Weights of a small GPT-style language model, trained from scratch on English Wikipedia: 2 heads of 32, a variant of SOAP for these matrices.
Each number is 200 + 20 x the weight over its row's rms, rounded and kept within 0 to 999. Layers, rows and columns count from 0. The size before them is the row's rms in percent of the matrix's.

# up: layer 8 MLP up, 192x64, rms 0.465, rows 9-43, columns 0-63
# down: layer 8 MLP down (transposed), 192x64, rms 0.457, rows 9-43, columns 0-63
# gate: layer 8 MLP gate, 192x64, rms 0.44, rows 10-44, columns 0-63
up9,103,208,208,208,209,170,175,212,193,184,194,225,168,217,203,206,245,182,205,223,197,210,225,239,200,204,167,187,180,194,218,244,192,184,158,186,178,220,186,219,212,223,236,188,215,207,227,236,224,209,213,222,200,219,194,190,212,202,210,198,186,200,175,233,196
down9,099,218,191,167,195,196,199,154,199,181,194,201,219,211,178,177,211,205,214,163,200,215,193,193,215,178,213,193,202,213,197,207,212,178,190,198,238,193,195,169,193,205,177,175,199,173,191,238,210,161,177,221,245,177,225,201,201,179,151,217,215,200,200,188,171
gate10,100,193,197,191,216,179,169,220,212,193,198,210,183,169,193,211,194,162,222,223,176,206,183,183,195,170,183,245,161,185,227,207,209,210,199,183,189,187,209,206,235,206,232,187,212,210,222,182,186,200,199,240,211,182,209,231,173,220,196,160,226,215,172,187,197
up10,091,144,170,200,209,178,233,177,220,204,209,191,191,176,220,205,205,207,213,190,219,176,210,204,203,184,178,206,199,206,202,206,189,223,211,182,229,208,201,202,152,233,211,213,187,190,178,154,186,214,198,189,196,203,195,189,183,140,215,205,207,241,205,208,218
down10,098,180,217,199,190,175,170,184,214,194,195,216,168,156,192,226,177,168,186,209,208,198,189,197,187,167,214,202,168,176,208,179,190,183,195,191,201,201,226,211,216,206,194,207,170,202,249,233,229,208,198,233,227,214,175,203,193,212,229,187,173,219,200,235,203
gate11,094,234,186,210,225,195,223,196,190,207,181,197,196,221,218,176,204,202,217,234,189,162,217,209,187,191,238,208,208,211,186,214,197,229,203,154,178,210,238,186,220,189,186,215,195,174,248,218,182,205,204,225,174,198,214,175,197,213,185,188,228,217,231,205,224
up11,091,226,196,228,185,218,209,194,182,203,166,214,194,211,216,166,216,195,232,222,197,211,200,229,195,196,194,208,206,175,224,256,198,247,193,220,222,212,220,202,195,217,180,190,187,194,161,199,200,211,225,224,192,201,236,192,179,219,211,206,206,202,194,246,228
down11,090,196,205,145,218,188,177,214,233,171,195,201,189,190,199,216,209,205,172,202,222,231,193,217,205,167,192,178,201,172,169,192,213,174,195,194,220,201,182,221,190,203,199,250,195,190,222,192,220,198,189,194,211,232,185,170,215,236,239,180,178,215,209,200,182
gate12,103,214,233,203,178,223,255,216,197,225,205,171,200,206,185,176,198,206,191,229,207,177,174,174,213,178,223,198,208,225,200,196,198,214,223,217,187,160,176,181,204,211,172,220,196,199,221,188,193,213,183,206,225,205,205,229,213,170,194,215,168,225,242,200,177
up12,106,248,199,173,205,225,214,177,196,199,209,216,179,178,227,162,238,172,182,185,194,197,219,180,202,213,212,191,210,250,179,219,191,207,234,187,190,200,212,213,214,239,209,235,194,186,188,198,199,242,192,189,169,199,202,205,220,207,188,188,195,179,184,227,196
down12,105,202,200,211,194,217,161,182,211,182,212,188,199,208,201,208,197,212,197,196,200,215,191,219,210,216,170,161,162,168,250,216,215,195,205,218,191,183,213,176,240,163,193,212,207,202,196,259,205,171,171,222,217,188,181,195,185,204,195,214,203,197,162,187,184
gate13,109,226,205,215,206,189,227,182,172,210,197,194,209,193,184,178,219,131,199,217,195,206,201,192,202,227,212,245,185,216,218,215,182,235,184,235,201,215,201,206,199,167,206,213,207,222,216,213,172,199,201,204,221,209,226,163,233,226,193,199,177,211,175,203,190
up13,099,185,192,214,211,189,180,196,179,207,194,158,222,204,218,188,201,216,198,168,211,190,236,202,191,205,190,221,197,214,179,187,228,217,238,218,202,206,211,226,211,220,203,173,183,176,219,167,214,225,216,202,168,173,232,173,165,160,204,236,187,208,214,194,180
down13,107,208,192,155,164,218,180,161,204,209,222,221,177,198,198,190,208,179,258,201,209,214,168,175,217,220,203,187,210,168,233,213,210,209,217,212,185,198,200,210,213,210,222,169,184,203,213,187,238,201,214,191,213,198,213,193,219,196,239,202,229,176,191,192,185
gate14,096,200,199,200,185,236,180,223,213,172,206,195,192,173,197,225,181,226,211,213,185,167,185,147,211,189,162,160,213,207,204,199,177,204,208,184,167,177,213,157,185,219,203,181,200,203,203,196,182,208,189,201,161,196,208,213,239,211,195,174,202,170,198,207,179
up14,097,227,221,210,202,195,181,199,193,208,173,191,210,195,196,184,192,186,204,178,194,195,213,225,213,163,158,212,164,222,198,187,209,213,191,220,142,184,208,216,175,226,224,189,181,227,177,198,201,228,198,167,241,205,205,188,200,203,199,216,217,218,209,198,150
down14,099,219,219,186,179,199,195,188,189,199,171,202,223,206,169,205,192,183,208,205,211,180,218,219,171,244,224,231,179,247,196,223,183,215,207,173,182,216,225,210,195,194,186,147,166,198,192,181,202,182,178,224,203,176,200,178,225,199,239,186,216,197,206,203,207
gate15,091,200,224,206,167,197,202,149,214,190,207,180,232,163,165,188,212,221,182,175,184,176,209,176,189,165,218,195,189,213,200,205,191,181,155,188,226,210,209,210,190,223,176,221,185,207,176,195,164,230,202,203,214,182,191,225,222,194,181,201,215,204,225,220,196
up15,093,199,190,182,199,196,207,238,212,207,185,189,186,202,207,219,181,197,205,188,213,200,168,212,219,184,187,224,180,168,194,211,172,218,177,176,197,223,230,171,215,219,227,235,200,196,186,220,184,219,237,180,233,201,212,195,242,185,201,190,228,209,247,224,226
down15,092,198,186,217,228,164,166,190,201,210,213,173,203,160,174,213,193,218,219,152,188,180,220,218,185,199,185,173,186,243,190,175,202,227,192,225,203,206,196,206,172,211,168,183,170,200,192,192,168,213,191,243,213,196,205,200,218,203,191,186,195,170,199,210,182
gate16,101,206,255,203,197,196,179,172,187,212,184,174,213,200,240,184,185,197,214,192,212,178,189,170,198,185,228,184,204,173,182,181,225,200,218,200,218,167,209,205,183,187,187,201,193,190,222,184,187,198,168,197,197,173,235,205,196,178,160,250,165,208,202,201,197
up16,098,182,172,186,164,169,183,209,145,216,194,182,192,212,194,214,210,189,178,182,186,192,168,193,218,205,244,203,211,212,187,174,213,166,200,198,222,161,171,240,231,224,196,195,193,190,207,220,188,203,210,185,195,198,208,174,181,207,177,216,191,232,192,185,203
down16,110,203,167,205,199,196,185,167,207,202,235,182,189,164,176,213,183,193,172,212,169,227,166,194,166,224,216,202,216,199,166,191,192,189,181,194,190,174,190,191,215,203,243,190,194,162,193,206,225,189,209,202,238,196,201,167,206,181,184,183,174,177,203,202,231
gate17,098,177,217,219,193,208,196,199,156,170,187,217,204,203,218,156,232,207,228,199,192,161,211,206,213,188,178,185,214,176,209,208,192,198,221,192,160,155,177,175,178,169,206,199,225,234,193,215,207,196,216,217,179,181,197,200,241,196,209,204,200,225,202,215,205
up17,097,216,218,178,147,222,193,191,186,218,236,221,203,201,200,170,223,196,216,206,184,201,236,196,212,165,223,197,221,206,184,234,208,210,193,162,196,195,223,222,194,183,204,179,197,161,196,178,211,211,203,248,232,181,217,224,210,182,201,204,184,181,205,188,218
down17,102,179,180,169,218,165,210,205,205,200,201,212,181,187,196,216,207,202,209,213,205,233,252,190,205,223,189,180,167,227,184,181,198,214,201,200,216,172,187,197,195,191,232,214,220,208,166,245,198,190,201,188,177,223,168,195,190,193,218,165,174,236,171,184,200
gate18,099,190,182,192,195,176,212,176,207,191,174,186,187,210,201,168,195,167,226,189,177,169,193,205,160,197,223,190,183,197,202,209,214,231,214,165,214,208,181,174,216,221,195,208,152,212,212,186,199,212,218,192,226,221,201,208,197,159,179,222,149,220,216,211,185
up18,101,190,211,207,211,191,199,205,211,194,197,186,192,216,171,224,155,201,190,235,203,186,172,195,224,164,183,198,213,224,216,203,210,229,229,201,220,230,168,193,216,198,231,206,156,215,187,208,175,204,215,199,225,158,210,167,191,150,198,208,209,193,211,211,188
down18,099,182,191,215,217,188,229,190,223,221,202,199,210,206,213,157,215,199,209,190,215,212,170,216,222,153,211,212,260,205,162,192,205,214,221,187,207,191,201,197,223,199,185,187,191,221,179,228,217,203,194,182,204,177,198,157,210,244,179,189,219,204,226,191,210
gate19,098,175,165,202,188,194,187,202,176,188,241,196,209,178,181,229,198,206,193,165,207,180,175,194,223,196,201,199,232,196,159,195,184,190,233,202,223,194,179,189,208,174,184,198,199,229,206,204,198,156,187,198,175,175,243,204,181,193,242,197,196,236,208,192,200
up19,099,199,200,217,178,212,212,179,172,184,201,174,226,214,167,176,160,152,195,206,201,205,197,203,203,189,198,187,187,203,191,216,213,194,214,213,164,170,233,184,180,201,143,215,202,221,196,195,211,192,226,148,190,223,231,215,219,208,188,210,203,181,205,196,207
down19,109,195,197,220,216,207,183,179,218,231,219,175,211,204,203,183,169,220,207,196,201,208,197,205,210,205,207,218,219,194,205,205,198,209,173,236,215,204,226,153,257,199,207,182,178,208,223,228,195,225,200,191,191,219,189,200,198,199,207,154,232,204,256,177,203
gate20,099,244,168,204,213,214,211,204,227,207,189,256,207,207,212,188,210,206,181,202,189,188,223,209,220,216,194,163,226,187,214,229,189,230,212,216,193,162,187,214,168,225,203,166,222,228,240,224,187,210,177,184,197,208,205,203,168,193,202,196,200,213,197,215,192
up20,100,193,187,230,199,201,203,190,239,234,204,183,214,205,187,213,203,213,207,194,194,158,176,191,172,199,217,210,197,201,215,209,194,199,226,211,196,209,219,205,226,169,227,176,167,186,181,218,198,203,202,215,156,208,209,200,169,170,200,251,221,234,232,171,203
down20,094,210,191,188,215,199,186,215,227,190,205,239,201,178,214,166,232,215,193,194,182,200,238,162,185,180,182,211,191,230,182,213,204,205,216,227,182,162,188,255,185,204,194,204,230,208,193,188,175,221,239,177,224,187,206,177,197,203,197,189,194,227,185,211,219
gate21,093,197,187,161,193,205,196,168,214,198,221,206,186,194,212,225,177,188,190,205,208,227,197,179,191,148,184,158,188,189,213,215,187,176,194,201,231,220,169,250,197,183,200,162,217,197,192,224,190,172,191,177,220,198,222,155,197,194,190,208,199,201,224,188,201
up21,090,159,230,206,212,221,181,202,226,210,170,186,181,173,196,177,206,200,245,221,229,191,194,158,220,184,187,210,204,235,216,206,208,209,200,162,197,215,221,187,208,181,203,235,181,224,202,176,193,224,200,236,201,214,202,184,194,188,228,219,178,192,198,181,221
down21,098,216,214,223,212,185,223,207,199,194,203,176,186,200,185,187,226,193,174,215,192,166,199,207,179,189,183,187,202,194,204,196,209,188,181,202,195,177,165,212,209,224,200,161,214,198,193,167,142,193,209,249,177,184,222,175,236,203,161,218,219,192,179,223,213
gate22,106,200,207,173,201,202,193,194,183,190,238,203,247,215,212,196,204,203,192,205,172,189,169,210,211,197,175,197,233,185,172,185,169,191,169,201,176,189,191,207,160,171,192,186,215,168,162,203,208,220,202,207,177,212,198,201,204,212,256,203,235,200,234,198,204
up22,102,178,217,157,197,204,176,183,218,198,171,223,221,209,231,179,194,200,208,186,178,205,193,149,194,175,187,246,197,179,206,195,181,180,175,228,172,183,205,239,178,190,205,186,184,201,197,222,211,186,227,189,182,196,203,197,219,217,189,210,217,182,222,199,241
down22,095,203,191,173,197,185,181,177,225,200,210,226,188,219,203,197,186,183,183,175,149,202,245,197,175,200,175,171,211,201,207,212,193,201,178,216,167,174,211,205,214,212,214,200,223,218,201,182,212,162,219,209,213,193,190,203,191,234,199,186,200,168,166,216,252
gate23,096,206,219,214,205,193,149,220,185,219,177,189,176,199,210,175,183,195,209,145,195,184,192,189,227,193,220,202,221,177,209,203,206,184,181,219,168,225,203,189,240,225,216,226,233,211,220,218,201,213,162,189,169,201,187,207,195,197,164,195,214,226,201,208,211
up23,102,219,165,184,200,204,150,214,214,236,202,227,185,188,217,179,212,196,190,164,215,196,210,209,209,189,184,197,194,206,195,220,230,201,219,216,178,220,221,182,257,205,258,202,214,185,201,195,166,192,200,206,176,210,228,191,173,207,190,191,191,212,218,209,192
down23,101,202,198,236,210,174,204,208,175,206,185,209,179,212,217,194,222,214,229,192,181,210,242,225,186,202,196,243,189,184,180,221,202,192,169,202,202,193,188,181,207,207,209,202,185,188,206,241,182,210,196,211,171,218,234,173,168,166,216,190,186,172,222,185,247
gate24,098,171,188,236,165,183,214,232,171,199,224,207,230,195,230,199,162,204,202,170,215,173,175,204,202,197,162,207,189,172,203,221,233,201,175,210,196,210,215,237,208,179,202,184,222,172,210,215,204,224,199,214,160,202,217,199,199,193,194,189,213,194,226,182,222
up24,095,163,182,196,217,219,190,208,198,184,212,183,181,201,195,205,185,218,171,209,198,184,191,204,228,193,205,189,195,184,168,175,216,194,180,198,200,180,186,174,189,169,169,168,198,220,177,217,207,189,127,186,176,199,232,176,222,176,202,182,220,203,213,170,199
down24,094,148,185,189,199,177,197,199,206,175,200,199,206,185,221,203,185,213,184,223,199,242,219,223,160,184,186,208,188,191,183,208,176,202,207,212,251,243,194,238,202,201,208,249,192,167,211,204,210,195,211,193,194,217,172,202,211,213,205,216,195,227,201,203,171
gate25,102,187,173,199,196,180,205,184,216,196,194,179,197,203,212,204,220,201,164,225,156,215,235,204,196,219,188,219,176,199,206,162,224,250,178,230,175,214,213,203,185,229,189,212,211,198,174,247,209,199,211,174,194,197,182,225,198,181,200,176,225,181,224,184,191
up25,101,190,172,167,202,184,167,195,217,210,175,194,178,173,173,184,184,205,216,187,207,209,198,165,249,200,232,205,176,190,212,214,213,174,166,206,219,195,191,179,210,205,216,193,216,217,222,227,160,194,188,208,220,150,221,188,199,234,206,210,206,201,210,215,217
down25,103,196,201,200,183,239,200,211,196,204,213,251,215,205,170,206,205,181,186,201,222,181,166,206,203,160,204,206,196,227,186,212,196,185,201,225,186,219,219,246,186,187,167,206,188,195,213,183,217,230,230,210,212,237,210,201,197,245,182,216,169,198,195,216,223
gate26,097,230,169,195,208,201,239,176,200,210,244,212,195,191,187,178,252,194,188,212,202,184,173,197,248,240,176,217,189,183,213,203,192,208,234,218,251,166,182,171,194,207,217,194,205,195,222,206,202,203,189,190,200,197,185,211,203,209,196,205,212,184,210,187,180
up26,100,154,216,206,211,194,188,215,190,211,182,200,184,227,215,222,196,193,181,179,240,190,197,177,186,192,248,227,236,183,186,158,223,192,179,173,194,207,221,180,194,188,208,213,210,204,204,199,207,226,216,229,191,200,168,181,214,161,191,180,240,198,186,193,199
down26,090,232,187,225,222,182,188,222,195,170,196,190,180,178,194,187,209,216,184,195,193,212,214,223,174,210,181,196,193,210,213,193,176,204,202,215,203,160,211,201,201,209,201,230,226,199,204,253,170,244,190,212,176,196,205,179,191,156,207,180,199,206,209,258,201
gate27,112,166,196,202,214,206,182,167,209,200,193,182,194,226,185,200,245,195,204,181,219,197,233,219,209,225,186,188,201,212,194,207,195,216,197,172,224,185,175,228,180,169,169,207,200,203,199,177,184,185,218,247,198,198,201,181,218,158,208,164,207,221,171,170,225
up27,111,212,213,196,207,184,240,183,176,188,207,203,200,171,208,249,172,237,203,205,217,205,196,186,220,224,200,212,203,208,170,204,187,208,172,192,219,151,210,205,220,182,168,187,155,187,211,203,213,207,182,180,219,173,237,197,177,196,207,186,176,204,192,188,229
down27,107,205,199,227,193,170,210,243,183,204,206,202,180,192,206,245,198,204,167,176,207,204,218,174,217,182,207,179,213,216,178,210,191,205,170,189,209,205,229,172,189,217,216,167,190,185,202,199,202,192,175,167,188,177,209,227,189,231,190,256,192,167,198,221,215
gate28,093,198,217,155,186,206,191,217,249,211,183,200,178,220,181,212,201,190,191,196,206,179,177,220,184,177,197,196,200,170,229,211,199,239,224,208,223,213,196,214,184,168,248,214,208,206,172,227,211,209,181,221,197,230,195,188,174,207,208,220,231,174,220,182,190
up28,090,197,200,187,159,205,218,201,173,160,179,177,192,208,209,193,197,197,212,167,198,188,232,215,196,186,201,161,191,202,207,191,221,169,189,245,196,195,208,190,208,205,179,218,198,155,199,175,210,188,186,228,203,208,174,190,187,202,200,177,226,231,257,219,195
down28,089,207,209,190,184,208,203,228,198,185,184,191,205,178,197,197,197,226,216,187,208,203,255,224,204,228,205,236,198,198,218,232,169,204,185,173,216,211,211,197,198,222,202,239,182,203,185,177,210,184,204,204,180,224,183,213,225,192,210,141,227,233,167,188,192
gate29,100,215,206,220,167,171,187,198,197,213,195,197,204,245,180,184,228,179,217,212,214,197,208,238,174,203,200,205,179,191,169,184,166,201,193,211,226,193,224,209,209,210,189,222,230,207,203,185,240,230,149,184,198,185,189,210,179,216,223,168,184,178,218,211,205
up29,092,152,182,191,207,160,189,233,196,163,178,189,196,229,209,194,225,217,198,220,204,198,214,195,181,202,177,195,189,189,230,197,211,176,213,193,179,193,150,150,181,198,233,187,210,225,215,194,203,187,193,190,185,208,178,206,192,203,191,205,172,206,233,189,165
down29,088,199,210,231,179,192,180,199,208,141,210,206,204,203,193,206,189,174,242,181,202,179,209,240,177,205,206,217,178,176,195,210,184,212,189,195,191,219,246,228,208,238,196,168,219,212,177,202,211,199,231,222,182,182,196,194,209,186,181,201,229,179,196,177,177
gate30,088,215,189,188,219,221,220,166,182,171,207,165,179,209,160,186,182,207,203,208,198,222,171,143,180,231,217,176,197,195,209,197,207,186,189,182,184,199,194,240,202,173,207,186,214,218,207,197,203,204,191,233,211,228,188,197,200,242,202,199,204,243,221,191,205
up30,088,199,205,206,241,199,212,202,214,195,183,185,189,189,182,231,245,187,216,241,223,168,205,212,220,218,220,209,193,215,203,210,199,228,201,179,187,221,180,174,174,139,192,167,217,198,211,189,177,199,192,183,179,181,193,182,193,201,230,188,166,214,194,201,178
down30,103,162,229,201,198,197,177,202,196,223,220,178,207,195,195,205,211,200,191,181,193,196,239,164,178,251,164,202,195,201,231,200,215,183,188,178,203,180,215,166,211,188,232,189,210,225,221,226,212,226,202,205,214,229,201,213,209,146,196,198,211,201,184,229,197
gate31,100,192,203,195,204,198,183,153,192,213,180,204,223,208,179,231,199,199,178,204,174,190,198,202,204,185,196,230,181,184,183,217,167,241,178,206,160,198,211,181,227,180,220,188,217,178,189,229,222,200,249,209,199,195,189,248,212,190,166,189,212,212,230,202,198
up31,103,176,224,208,184,194,212,186,182,237,242,205,181,203,188,197,216,192,207,233,186,187,192,220,230,162,174,201,186,217,204,220,229,212,210,187,216,186,179,209,202,209,145,220,196,206,208,197,217,192,207,212,233,156,199,219,226,176,188,188,192,214,189,159,189
down31,103,183,204,220,182,190,230,216,220,182,165,181,213,207,191,205,224,216,186,212,223,222,203,209,190,225,226,211,210,195,192,190,202,175,201,179,239,206,208,206,194,218,234,182,214,168,225,195,224,194,206,161,172,208,181,197,213,210,220,247,210,165,205,234,164
gate32,099,148,205,197,192,234,203,173,163,194,197,164,233,203,210,197,212,217,197,229,174,208,196,199,211,205,196,191,183,186,191,180,195,169,216,183,177,204,214,168,182,216,218,173,196,213,189,175,163,213,207,165,198,197,204,229,205,216,212,175,239,214,207,188,166
up32,101,201,187,203,197,235,211,212,170,205,172,218,180,203,231,177,231,173,203,172,248,171,185,215,229,204,177,202,161,213,182,197,202,198,199,191,219,196,215,177,196,218,180,195,215,201,186,189,210,203,170,230,171,193,165,197,205,215,213,181,212,220,164,194,235
down32,101,194,183,211,183,212,206,205,246,179,195,182,209,184,193,188,203,197,206,244,228,196,246,229,194,167,219,199,177,213,207,184,221,193,189,214,194,178,212,231,211,158,187,169,202,178,165,179,207,216,216,218,199,205,172,182,188,156,193,202,230,203,196,194,186
gate33,111,220,210,207,177,182,212,193,177,210,201,225,186,189,199,196,225,198,206,205,211,204,230,185,171,143,181,210,185,223,202,228,177,190,175,207,209,194,193,200,222,216,148,195,180,205,181,214,190,199,193,185,216,198,223,202,219,166,197,151,226,195,209,231,161
up33,111,218,213,236,209,220,190,204,198,213,209,183,194,200,204,149,219,200,212,201,200,247,206,190,220,198,209,219,176,218,224,205,164,205,214,209,192,174,243,182,219,214,195,184,212,181,165,235,186,177,217,165,209,197,235,219,179,188,170,192,208,185,202,224,186
down33,111,195,211,210,218,213,220,201,222,232,189,194,231,225,209,222,192,217,199,181,206,219,235,187,177,216,180,190,155,186,190,189,193,178,197,201,211,196,232,187,212,208,170,225,201,178,197,179,227,191,200,211,201,219,253,214,184,166,206,196,250,174,186,204,176
gate34,102,203,194,221,228,193,184,187,193,229,178,199,203,195,192,218,161,208,223,210,255,203,168,188,190,169,196,215,190,185,192,222,197,221,199,190,196,177,221,233,185,180,210,193,210,214,206,226,209,198,195,207,182,225,203,196,194,146,190,251,212,176,214,226,176
up34,091,223,182,185,198,215,189,184,180,165,198,196,194,195,208,222,249,165,226,213,180,196,208,180,181,155,237,176,198,197,170,200,192,200,211,208,194,172,191,202,213,248,199,167,206,221,193,154,186,240,199,201,216,206,226,191,196,220,201,213,196,203,205,195,187
down34,091,189,196,158,190,242,191,196,180,240,220,192,220,219,187,182,222,195,168,218,189,192,121,199,209,206,180,202,198,197,182,185,227,187,224,183,199,196,171,175,223,208,215,220,194,223,204,197,216,216,227,187,193,210,195,179,189,216,201,200,221,203,213,203,224
gate35,111,195,195,189,219,194,231,194,195,175,217,201,220,211,215,228,209,160,191,219,187,184,224,199,208,190,207,248,223,191,202,193,206,188,205,217,204,240,179,201,234,177,177,183,208,194,224,208,182,183,151,176,215,201,195,232,163,208,179,220,210,196,179,181,164
up35,103,213,245,201,185,168,200,207,218,178,197,191,207,216,210,191,196,195,182,220,199,204,153,176,180,171,226,205,204,215,168,212,207,203,206,182,193,216,200,255,191,200,196,212,225,216,230,199,206,210,184,197,207,233,211,198,162,246,199,231,211,195,182,167,189
down35,103,179,189,223,180,237,196,186,194,183,194,162,208,226,185,193,191,188,221,219,240,219,174,205,216,226,146,156,209,190,226,203,212,207,202,201,205,198,204,180,205,231,213,211,209,210,214,237,189,229,228,213,167,229,200,186,184,202,215,203,176,188,201,181,187
gate36,099,204,197,186,180,214,202,170,165,210,187,191,189,183,196,210,204,206,200,195,224,215,238,176,189,227,225,178,195,240,200,181,221,205,189,168,219,209,236,197,193,210,208,219,183,178,185,197,237,176,227,194,202,166,233,186,207,159,196,171,199,184,199,244,186
up36,097,203,228,180,216,193,183,201,205,191,234,235,211,199,229,192,178,186,227,202,190,176,166,185,189,221,207,238,206,215,187,207,212,238,250,200,190,205,206,198,203,210,180,208,246,217,190,221,206,173,218,183,211,200,196,181,221,239,158,198,171,207,204,198,207
down36,101,184,203,163,181,192,183,160,203,173,200,180,195,159,219,186,176,192,200,238,214,168,181,229,218,228,174,174,189,209,194,190,229,190,212,202,205,212,178,191,225,184,256,180,219,234,181,191,204,208,199,192,171,194,207,208,197,170,211,198,177,191,204,205,212
gate37,108,187,224,198,187,202,208,187,215,184,204,177,208,215,169,220,224,248,210,214,192,194,180,181,204,225,205,170,218,198,211,208,218,181,174,210,202,215,217,207,230,199,253,236,202,210,193,215,228,186,215,215,177,245,156,186,184,184,225,189,215,205,215,217,192
up37,101,242,196,185,214,205,189,212,196,187,196,188,228,211,194,164,197,213,261,188,229,205,213,208,208,171,209,196,202,188,214,175,178,159,223,178,226,200,174,191,164,189,198,218,225,185,177,171,164,191,185,176,203,184,192,179,181,193,205,229,208,181,205,205,214
down37,106,195,204,220,185,209,234,159,253,190,216,179,208,189,175,189,191,210,187,159,201,233,214,230,207,214,211,212,191,191,201,183,204,203,170,193,213,206,197,192,259,189,213,194,206,200,230,188,178,191,205,218,192,205,187,154,200,228,184,199,232,189,191,207,178
gate38,103,209,200,174,197,178,198,229,214,211,158,214,204,220,159,174,224,203,185,201,213,209,233,189,194,231,211,220,207,214,212,210,209,204,204,225,176,204,178,173,186,215,214,206,245,217,230,197,160,206,208,194,202,235,242,190,192,179,224,163,190,194,219,194,194
up38,104,231,198,230,205,187,217,185,218,170,211,233,234,212,216,177,208,179,208,207,192,187,189,219,239,198,182,149,199,202,174,209,209,182,222,187,214,179,174,193,213,175,168,200,194,243,202,177,194,234,228,214,203,198,183,202,229,195,179,206,172,197,204,179,212
down38,104,202,208,184,208,188,232,205,161,191,188,194,215,208,190,190,219,210,194,195,201,197,235,234,176,190,153,214,213,174,154,194,210,179,194,187,227,220,184,202,165,183,198,172,234,215,221,181,179,216,188,202,162,154,186,188,221,182,201,194,203,208,191,220,195
gate39,094,241,214,215,225,181,204,196,189,201,176,199,189,212,222,196,226,200,201,200,187,187,238,169,227,181,219,216,202,190,231,226,218,224,211,196,188,206,202,209,191,178,235,188,151,205,189,193,193,189,200,200,212,182,215,232,222,209,213,161,169,154,221,222,213
up39,094,230,188,208,176,171,175,209,187,205,198,183,194,181,211,226,223,199,213,190,194,178,191,222,164,216,219,236,211,214,214,184,202,244,191,207,165,202,240,177,178,194,197,195,183,205,187,166,167,243,207,174,201,206,206,195,198,199,240,217,206,171,216,205,221
down39,099,209,173,199,225,183,179,203,204,207,185,177,220,227,198,176,186,201,202,222,189,182,181,219,197,223,188,191,186,197,200,181,209,163,180,179,252,213,157,222,225,192,208,211,187,218,225,217,230,166,211,218,209,212,208,183,228,186,183,173,215,212,228,164,179
gate40,104,249,191,208,215,242,177,203,170,217,201,204,198,186,212,179,171,192,211,179,178,206,200,202,189,162,185,230,221,215,206,210,206,208,223,203,162,196,156,224,196,193,188,197,222,234,188,180,194,194,188,157,208,179,201,172,199,178,186,186,170,219,188,217,203
up40,098,189,212,187,215,199,186,181,170,207,228,170,215,177,180,217,173,187,231,207,208,214,192,208,193,160,215,188,196,187,209,230,202,181,194,229,187,182,184,180,206,205,188,229,245,197,210,206,239,193,196,218,226,202,186,205,217,181,201,192,170,201,197,242,255
down40,104,165,190,234,177,217,214,194,209,236,201,205,191,199,203,197,205,174,196,242,180,188,195,177,204,204,207,193,166,181,250,219,181,190,223,175,207,164,171,221,205,188,233,194,189,189,194,194,182,208,183,175,229,199,210,222,202,242,186,236,203,202,201,218,219
gate41,098,212,215,198,206,192,224,165,189,168,207,195,193,167,203,211,216,183,200,205,221,223,190,211,211,253,184,184,162,187,199,172,216,194,189,210,214,158,226,220,189,191,214,180,212,192,208,214,220,155,187,175,196,188,217,196,189,187,186,210,146,176,177,194,210
up41,098,196,192,172,186,183,194,222,200,195,202,195,191,173,206,185,208,194,206,184,210,204,217,194,169,155,207,185,209,191,237,215,193,188,235,216,196,232,158,179,223,221,202,213,197,182,198,183,175,151,183,190,205,223,171,169,221,228,205,203,233,161,193,193,182
down41,092,227,199,222,226,155,170,191,186,191,217,230,220,237,219,218,203,185,172,185,173,207,180,204,237,217,153,178,211,207,187,176,195,193,209,180,170,224,217,189,216,206,178,205,204,219,181,191,196,226,224,208,209,214,232,157,197,203,202,197,199,221,193,196,199
gate42,106,224,210,207,181,236,196,206,209,221,192,152,200,207,195,244,209,211,209,179,210,185,183,188,208,213,195,194,185,206,180,184,206,216,205,238,179,187,195,204,195,221,186,212,226,216,184,193,203,156,224,181,165,210,215,212,197,182,240,213,172,210,251,182,228
up42,105,195,174,187,245,215,182,198,194,217,182,192,202,236,190,173,220,164,187,199,164,214,203,190,167,199,215,212,182,199,236,187,196,187,232,170,189,202,214,223,183,204,209,152,179,195,200,228,205,191,221,186,229,194,200,210,185,201,174,172,170,167,183,197,209
down42,101,188,183,203,200,226,186,195,202,222,202,165,164,192,229,169,186,206,157,178,192,188,182,194,241,162,208,192,198,194,221,214,193,226,181,205,214,211,205,201,207,193,215,200,225,209,201,206,179,195,187,219,204,193,199,240,187,224,168,206,198,230,196,135,193
gate43,101,170,167,154,195,180,192,232,181,232,194,185,160,213,220,218,209,197,193,200,194,191,191,176,208,194,208,174,215,167,182,177,207,217,179,194,193,184,220,220,223,225,199,199,215,205,205,227,221,214,219,213,225,192,186,206,212,191,219,176,244,173,204,172,164
up43,102,221,184,182,226,197,200,180,176,194,194,188,145,210,212,205,174,224,201,174,219,182,198,189,176,155,174,179,205,168,210,218,214,205,182,194,197,158,214,239,190,226,203,203,234,195,201,216,219,212,172,192,208,219,176,239,211,188,189,183,189,184,196,184,191
down43,107,190,183,220,218,209,168,193,184,201,206,184,184,178,185,196,189,224,201,212,213,210,194,208,184,183,190,177,200,174,183,173,215,215,207,201,179,165,193,254,187,212,191,147,236,195,205,182,202,225,209,215,252,177,182,225,181,178,179,204,228,184,197,192,212
gate44,099,187,183,199,184,199,181,210,194,207,172,227,228,198,219,209,190,236,207,226,197,181,206,201,201,198,221,183,181,226,207,166,213,188,183,209,190,186,219,221,179,212,203,218,228,258,231,175,180,176,207,212,190,224,198,211,196,233,193,211,149,237,201,184,188